python train.py --n_layer=9 --d_mlp=2048 --rope_base=10000.0 --qk_norm=false --tie_embeddings=false --init_std_up=0.0279 --decay_fraction=0.841 --batch_tokens=131072 --steps=6266
Each number is 128 + 24 x the weight over its row's rms, rounded and kept within 0 to 255. Layers, rows and columns count from 0. Numbers have three digits each. The size before them is the row's rms in percent of the matrix's.

# layer 4 MLP down (transposed), 2048x768, rms 0.0246, rows 849-871, columns 576-671
097:110126136130123127131152125106128114136115125100148116124152114129103139126173128087121150118145183145122112121169065149137120138139164099161115135160151138131108160105127137165131124120129136142166087086100095147112129115104107117086121091115126167114128125130156103149187100158078119103
104:138121121095109113128146148141145112112123156107089136129108091126096131109097121138126112101136126124113168118154100127113137170082111125157189112129145141164105111179129106156104138109127153141134143176127141125146122104115162134145139108110133116128130152133103153121116097167155141133
101:115093133134123100142148166148106180157154156131104124150091146153102127138153164063123133142148123118107123138106141111109137121137155124082146185145122163134128126138105109099165131112101193099139137151146121115130113133116108128146149125115116140154131136118151087140151173130147101118
102:126076120133110120125147085105166129147133148106103148094136113133164121128087179120140114127125066122107147154143147119105122148150071132138150139136130153190147120103140132126175118102134112144105150124119135133102097135095134126125118172122142135134104115165135106134121095125116106101
098:139158148124110123121115117110135151080157149114120149138114126113090132130141124118165123101141124107130116141103115098182072139146134119138151116122139153137147119088165154132163149148111153123153128123092142127142133181151089162147177120145153125143123145128072149127125129108150130133
101:107110122084142130150174182150144106109146166107147148173109105094108117124114108122110106120106112150130121066173107115139108158130166140111140140143128128091141121108125148107127119113139175129127165121131072098136114083131103110148123103107147094097132120130079129155102156119197089135
105:113155130100139156119138141159137154135125118142165091120109088139157149147146120066151107153100162118074129158099183121140136154155138213124112101146126148156104143090103110168159134103145128086101088120155094148117083160141157107127144112135149106100083124155163061121108153109076101127
101:157152106166065152128129129101137142138096099122140148142138115102147134126140061123113150171142154165115091167129103138111138102149130160104124153119129160117098185125103086118110148116156132114128125186136174166143097145146137120178154113172137106101152116124086147128136128096142128150
093:145137119089139136096165124119136129117111117104137118169112159150140086155134150135146129127120122082148118172156049168143103112100139127106107100106109128122107110175153120111109163150129154135126118114082144155176117133105133110111124122110106109144142143118120109120117105129128118146
099:130148129137105082148126150104101126098145142162113121137089154162090168143092093147081110140150133134152145089123128145141132113132110127098142095120188142110139104126115149103149098136101162095078139147115176112140144113109182131162162123112156128146129122127120141157161087124129131145
102:151124099099127166108157117111171128157116127119132158162133142158102131131136111139097087118123132078108093080120115134116127115135182103108093133143124116168128078162092139201078139120138122110119122151100137099163136120109111151159130106145089111100123142122139106198134103099149113149
097:124168132169131129125097106087084115135127130139108105132097156147137148116114027116126133158163128172164133118137141106166085179126078146133122128114126150100118157163150152118121130131151168120125125114101108140106122152083127143108153132139148121137108069148155122124133151139101136130
101:091094115148142143147127109104122124118120148158109140188121113114121160115127141127109133116142197136131122197150168154149135143167125138161102070147106151107149116098123151107123129114130084110119144152138168138109118124060096122078142115128129139114181077111144135112165098151085094130
101:146141167094145132105124125133170146135128149159092107108091113116119098104125113148144103106115135119162107128115085129147153090149135091145162115115144175126112144124114118178118161128156179100104142146114154113115110103151080121149133175174172133109144117154133085102110156093151117114
104:112107087117114148169067098100110116139122120122110151132166166159206120114130115150150096137162083134083131118147100155115107134140140151129122147184122113156093104151149112122118108106105139146144106127141112094134093097101111135132135107147114129128100183143132118147118137124148139166
100:119078125087170102119141127119139174104134103120053113106102105110109136136160158101143155113136105118034118122102132127103156089092134127130112132123117124104107137095144143124102122119149107126110111174154095156111131101100148146119152134111139129138166141147155102124135130110097126101
100:166074143078137112158110111161117076099111129150160150102121141093090142097142130098092122135078095155137180121104139131112157163140157132147139117102138068147150097207119144072154101132105136122123094144121138116132149122133152154108096119134159132123137104126163129148134133097144156110
106:152185110152142120118151095120122121104134148123053159169152155113077165105124160144135093131117123125137152161138168094103088108144107092147131071120081109118081111139121108126093109108145118109131143130148104124108130144115189177090106115134104146113140104119142148125151138133090128115
101:110100156102140147083134129146143130144087125153162099141105110132064135146141171092136135107142090116141118127091110166163129135111142123137123173102141113134121135120131117157094138168093130121137107145126115084153122128146104084115124107125158139082125122122101153164148177170103154115
098:129135109174119072149096150156126125087106118098102130164126109157163168095099117106095122124105139107167148085138061151104148097153131121140159166119150119108192130125151156107129136172132100096100107115108108158150122108155079107142112208149163107127146153163109145122147142103092109186
101:142064127159162135135088083125082152089164095115182105149164115158144117118139140191120101079134129085168088167112095133119102101095132119104127175120132138105146088118150096144140136105169098136110130120130120117151128124135166093141130162147072159084129101124150123111128161085113121136
101:111168158116167105127141153155116159180137113129115117139138164148119145141157141132121147112157166118131135124102151126137172103158118133140093114115141162134123099135075106165181125113102115151146131107174075135125098145120153131124101145089144138127116143105132101123145091139145100082
100:128188098169141109135177116107154097120119104121126161124132121119084161144150158125117114120089151129158127132125110133110099128121169099149125089125125135141122145162097107118133087120127134136072106163085162087147166119120103137141150147126152135090189103128121124113141135129138104128
# layer 4 MLP gate, 2048x768, rms 0.0303, rows 850-872, columns 576-671
105:139152123203118133149154086136122157131118102084117126181127138120123139090098143173100142098171123120148134121171125115145134150145194146122163101134161109157119114157123156131137131122114117094169127086160112131123120156160125156174127089114121126131136143113124112119126126132160122155
099:125168111145200147132105121140095152127142128130139126150132149118195086148131113109138147114104080135110118139088151129128125127140115126088131128133161125093109096107187135136107121169094081179122164131078127167153116110153144122123098144153143140127134160151115115139118133110123125127
100:136135122133079112114138153111156131135115136124121116135094148104144136119147101099112157139153116085110087114101176157101153122130129153103128132131104147106120129137103134137115135059109144183137131101138113080127136135134083063151103145138142125052146137117155102125139110118104152114
103:115121116094113088104146100152221115149115092168119102136101152103143129147094159114125128126141206164162135103151188128111210128105136119085144118132150127092077132123091134165103123081102132142142101129143096093149077141167159127137076130059110108164117136106182137127163107101160137130
098:119130141134094182120141092141129200123144126150118133161137116116110158041144143124113140151150094136133115093122164182140106133162151125129159157114113134132137123128085168143114159141127108134150141122129104149161122156148115131127117109143134166120125069157109161104116128112172141169
101:114114148127154102121134100158113134117147103142148080100126117144115125131127125187146117080154150124106137127145149149119124100112166108134148151137152100148118123129145137134141160123105132156135093151156127144154151136127136104130137094098185118146097124125113123130108164117131153190
100:187103112131118123132144134205127171148142112133141091131126139130164106078135143162148097165088135153149090171165107115102088102111139141084142144154113104174109122149109111087137067155166133146112135114155087192129099139136103128155152130112091119121093174140101147130107107084130120126
104:152120080108103138160147132166131133095171073127147104119145128101158132120093128123120111094112148133127128145149165117128120127100159129129165177079149131120096127125108171151114105138077133121144147131104130121146116068128147102172142109136129146135113186132100120099143133146171100159
097:161116151099111119101112182141117116109157183169151134128115144117137114109114119099117103111154120136089123123107108105168098181095093140128099090118143148093091184105109189125143127143157142108126129121128142135133061117110136093170186177140116141167139104117144114127145111109142151172
100:112116171120129145121101189132092106126113139140166128140121178164113097125110134122161142125104119184180133089148123104145124166146105071148149134178103111109133146130085142113127151152119120145120108099122095136095153147114143114114151146120114173129141120124115127166107118153153170097
099:135122146134110141182153152148137145126123182089124151131126141105118099057107145124123124079119135119104115132138125141113139120148177085125147154111138091128141141098120101132098126105141124146125148147146116132136130161121130134095134171115123166111126148112092109143103101129154131148
096:143122134118144127134137064170123096128156136178137084128170101139155107139095107123102129148124132104137122078140121149116137099119082111109137142133128125094127143131111087097114083164061131113132145106103136092138095174106104162147126128108112141112100132164149129160151138122125133144
098:086089105156101127138130123126075082130127129160118150121137123118072117135081118122068152111120117104121151180113151157106153163111113159115142134118099113107055179171160122115120083128159123151118149103117099104091110132184168156125082103087116139151135130107124152096158107148126089118
105:113142116122132142127169151103092107169088107115088145132135095132153128121149135135113121107108114145124106114181159109135090142157154105136087177114106083133163135143124115103134172117117125121126087119150129155163122151122161156113112136151130117142103119128143104144122095131146154115
101:079130155137102126104118135114104164070103109146121134124106110109090173109124142099118108113153118113156126147149138124159097100147105108191148161080112124105091126133165153129075146126106103107150119123112128159151169127143142138080168123123110127114152133116128136131149083147109130087
103:151143182148122125162099129127095168131131100160143142185116144112088119117127121143118120105116120081166116162122179139128137126113173124117160179145083108135089116119146156121129094139096130150167143110163060116149129119146156125086107165137110143106141165156164135150092127125095076106
102:141108148141164066114049116140145106136075155135128107152124093158132094119060112094102107099144161148130124134125130129113103157129115126105103128094093110131122140150115115090114139125147131145131176129111130133084159133131119126128143152126120081168118098116119169122121081151115125133
100:117137112143169132096139141115132122149157101133181148126161121144086155142106126115136150136123143116138148131124120150126194167135135129088119122113130128099145117120175126109095151122166108136170168144179124129110129140131141146168116113117181153145112123143110140072124117125138085122
099:121137108146091137138119113136137143117126100105118117140110113129164118128123093125096121089160119172103127110094116136129150183102157123129131130071156127100136128108122140130110154103113111139128157148134129160126091137126121078083096165087102148090136163119127107120155105112103076143
100:127140125099160109113150154114119094115201116116111126174121109135099104139110119152131079146161151135156147069172128098138111152142134093126099129142138120130122112166090106070132143143142136144133125157143129118062134143140112177142100153165144108110105146095136099172094109102146122136
101:117131115149206127162167127129177149084125119142143101167123145133130180140156159095136117123091130154125144088151148131143141140152126145109152115141154156131083178109128099110127102124161119114169158140153147105131168151153131179112123128128154115100120133079141116104149127131082147131
098:116107144144141133129145125146160160132160144117141120162135175126133125174141148108103115137140136105104135100102142120143172123151156124091130148145124105127079059097170112109132129163109118150148122116173124134142122131074084136121112148105127135150115158147128115113147133096163128142
109:138116090156115128158149138128110127184128132160146129133124113161109114113138127084118092096112127097130100093129112099110125091185118191101134126129128121121103153124094116117150089146115130092118106126147118153064104134111101161155120114172132128095149135207089123130140142185120125149
# layer 4 MLP up, 2048x768, rms 0.0289, rows 850-871, columns 576-671
105:103149121148121101115114139095119104106096119109093141161159124113120085104137103124159120119110135131129115120097104152090101146123156128170140095122107147156164122119182142118117097110147146139130079106108162140161146159099133177092163154120132138111135132109157164082116122119157138120
100:135118133103133155161084126117121118132117106159076049167111159158150176109158143162100119135149144127168166157144173113099151134092143102157128119121147142121065149120156114097105130106144127098157131128133097093196112135098151138128133121098108111120141122111106132129144125125122166120
101:125124078105077133139103128136143116139146117112142158135122127166150134106172133139155135150102124098156133157144149126131153129100082141110133142113133131147153126107140116133140102140133111122130154131105117136113120142130194141139142103152064152171085132099088120136107103144182120133
103:124131122148119190119086152123170125108107133117149100143131158116085107136127110177116144130092109122129175111109132131122150086120129116098127162146123172118119154087158129129128078105108136150087153142135101060183121115140176104152125091112164106151165123121133122137114154093107148089
101:091117141199138096127111135123116108129101137133114126144136125137141153158108167098149129135098156163120120092131130122115099080114069148100116137140073151116089129098132080143086159140139142152118134132097153113134138087098124156193133114088094145126121145108124171135139133139135128087
101:132144147152151151168145133146159156089152120137114150166085129103134081124099087149119159101104124147127094170152100115121122149132131168111120123092180122152093114101123167157133113153150157118145155147115153134116107124160121142110098094116125129135141171124102113144118121161142130114
100:167156138117084155158089129094152135118124140100119100141121144102119163122141140107115146127082112117126161113154169133105122120115164138137137107077141122141144132136130103087118138108087155116119171174111124105168065102121164148139119149161118134142125143163152100144149140139100143130
106:135112131130118054101123137091134115156121137101123115123135119114134129184132147134111140119107157108112138131151097128112129135120143135152126115098107091129199122141092156130106132148101149109130099142121146165126110129130104130127079139106149158153152157172112142150115111110164109128
098:140134161073108161082118072140150093137154160160153153116132170134172128112092113150089125079109120136101118153171126151103126196134145135129142154068129126076090149117123147150129110126141151127113102103172109142147100135126108135129132106160109148075137102137101121136131114139109078137
101:140180096140165117129141140137150135124122136153152106143128126112128134145169150095070101086143110139147140170127161128118112147103149190149085117156128137132150139124136149097088110163099174114124154145113145120111100114120104154115138157134144113066106118107156130155138094112139135128
096:114154170130139142108152160135121152123116146132118148077148142124099093100130152157126116118031157125114125168108105113105138139102102101122115116103106093124159140150094137156148120103142112165130097168114130115153099160125120151168153111192143128119166138150080152130099122155148156086
097:164143106146150190116102095143105108153170122069122123145112116076115123154162125143167179099142167126132101240133118127116129154164165137129123142154072125105098129146115131118099135049118115146121121128129139146180165139115149164099096148108125131139151112113141118157126128103106140124
099:111156149134139129146126131118152108148104129132102137135139168130112144116130172138122078119098130143102125140131150153122141165124123154178113158159123134144105173105151125122122115115132152121131138142122122085184122132102140165151154137134119112146125140152163137099113135160111108153
103:162137086109098137130102140138125137105134092166132128134099159128169086154136117095145096162100115103140124109115124131111136076110084125115149139120096128134127127079175138128154141131158126102136172103115126147122150107121093127104119152121117105089170141118095117084151126117144103138
104:134159110123159133165132069087093159134136128103156092149120090143127105104095110130115136130137140122112105105123129113061136121060109130112138144137146118124086110111117155135113167139110148167116118147158128099087135104162168142156086085124117122132098126159125091097127113151140079122
105:149100206116131175143128173120137127130119147104122153135150128096096159116184094140164108113124133134117098123101134173150125149171147115093139152154151116160124098142075107096133120127093147080110132158132122114112162160120136111104072126140170114129102158124167108129096131151082088151
104:088176125107149137112119122113124127154097154127084160152143097145111130158130159095170094084092142130127130179132153080092122134119169123104118114124117113124149145128159105126128126153118148067143111118113122099098132129062116140146140112109124168128105103072094128150139158107150140104
101:127109078120166120130155106084146111121167124173070159104118117102113132141094149151129086157187131100135157124127114119147146125131122094122145134121133113150113126128111127118085166138149142141114124128143133108110095148170114132156139147148132100097149143141118115129107156128136163133
097:123122111149125124151094094140107131152123114134147113123170149150129124119144149108151158168102139136146110109127133128114140103182147127145102153148148086126126153167125144092084121132169103136146142187117096127167117102202080107146119124092114152090109110146154130192129121151096122129
100:123164146139150113121112074121134115122169159143167154141121141139141196135120124119140129155084119093143202127134149148136108125126131091134166131163162096085106126103150124141129140049089115135110116095153120079140088070134145132123119131148103094127107142111129132124134120132133151132
104:137154142126095115114146141157127140155133145138116143109117154132135098059104139131132127162152141103111146119133122115130132182148127140128130099126156101138128145156129139163122126134146115085136130144131081112134156119111117095121087099134101149145130128115136176142139118131091169091
103:130130151111138116167115157101108148144165157111136130180147101149089128141135102127141102121126153103160146072108113128182153108112112126120158164104135130147135158119145106147180138102120112172127125128130120095147124108135149132130105108106137129093067115099130118150100082077144118148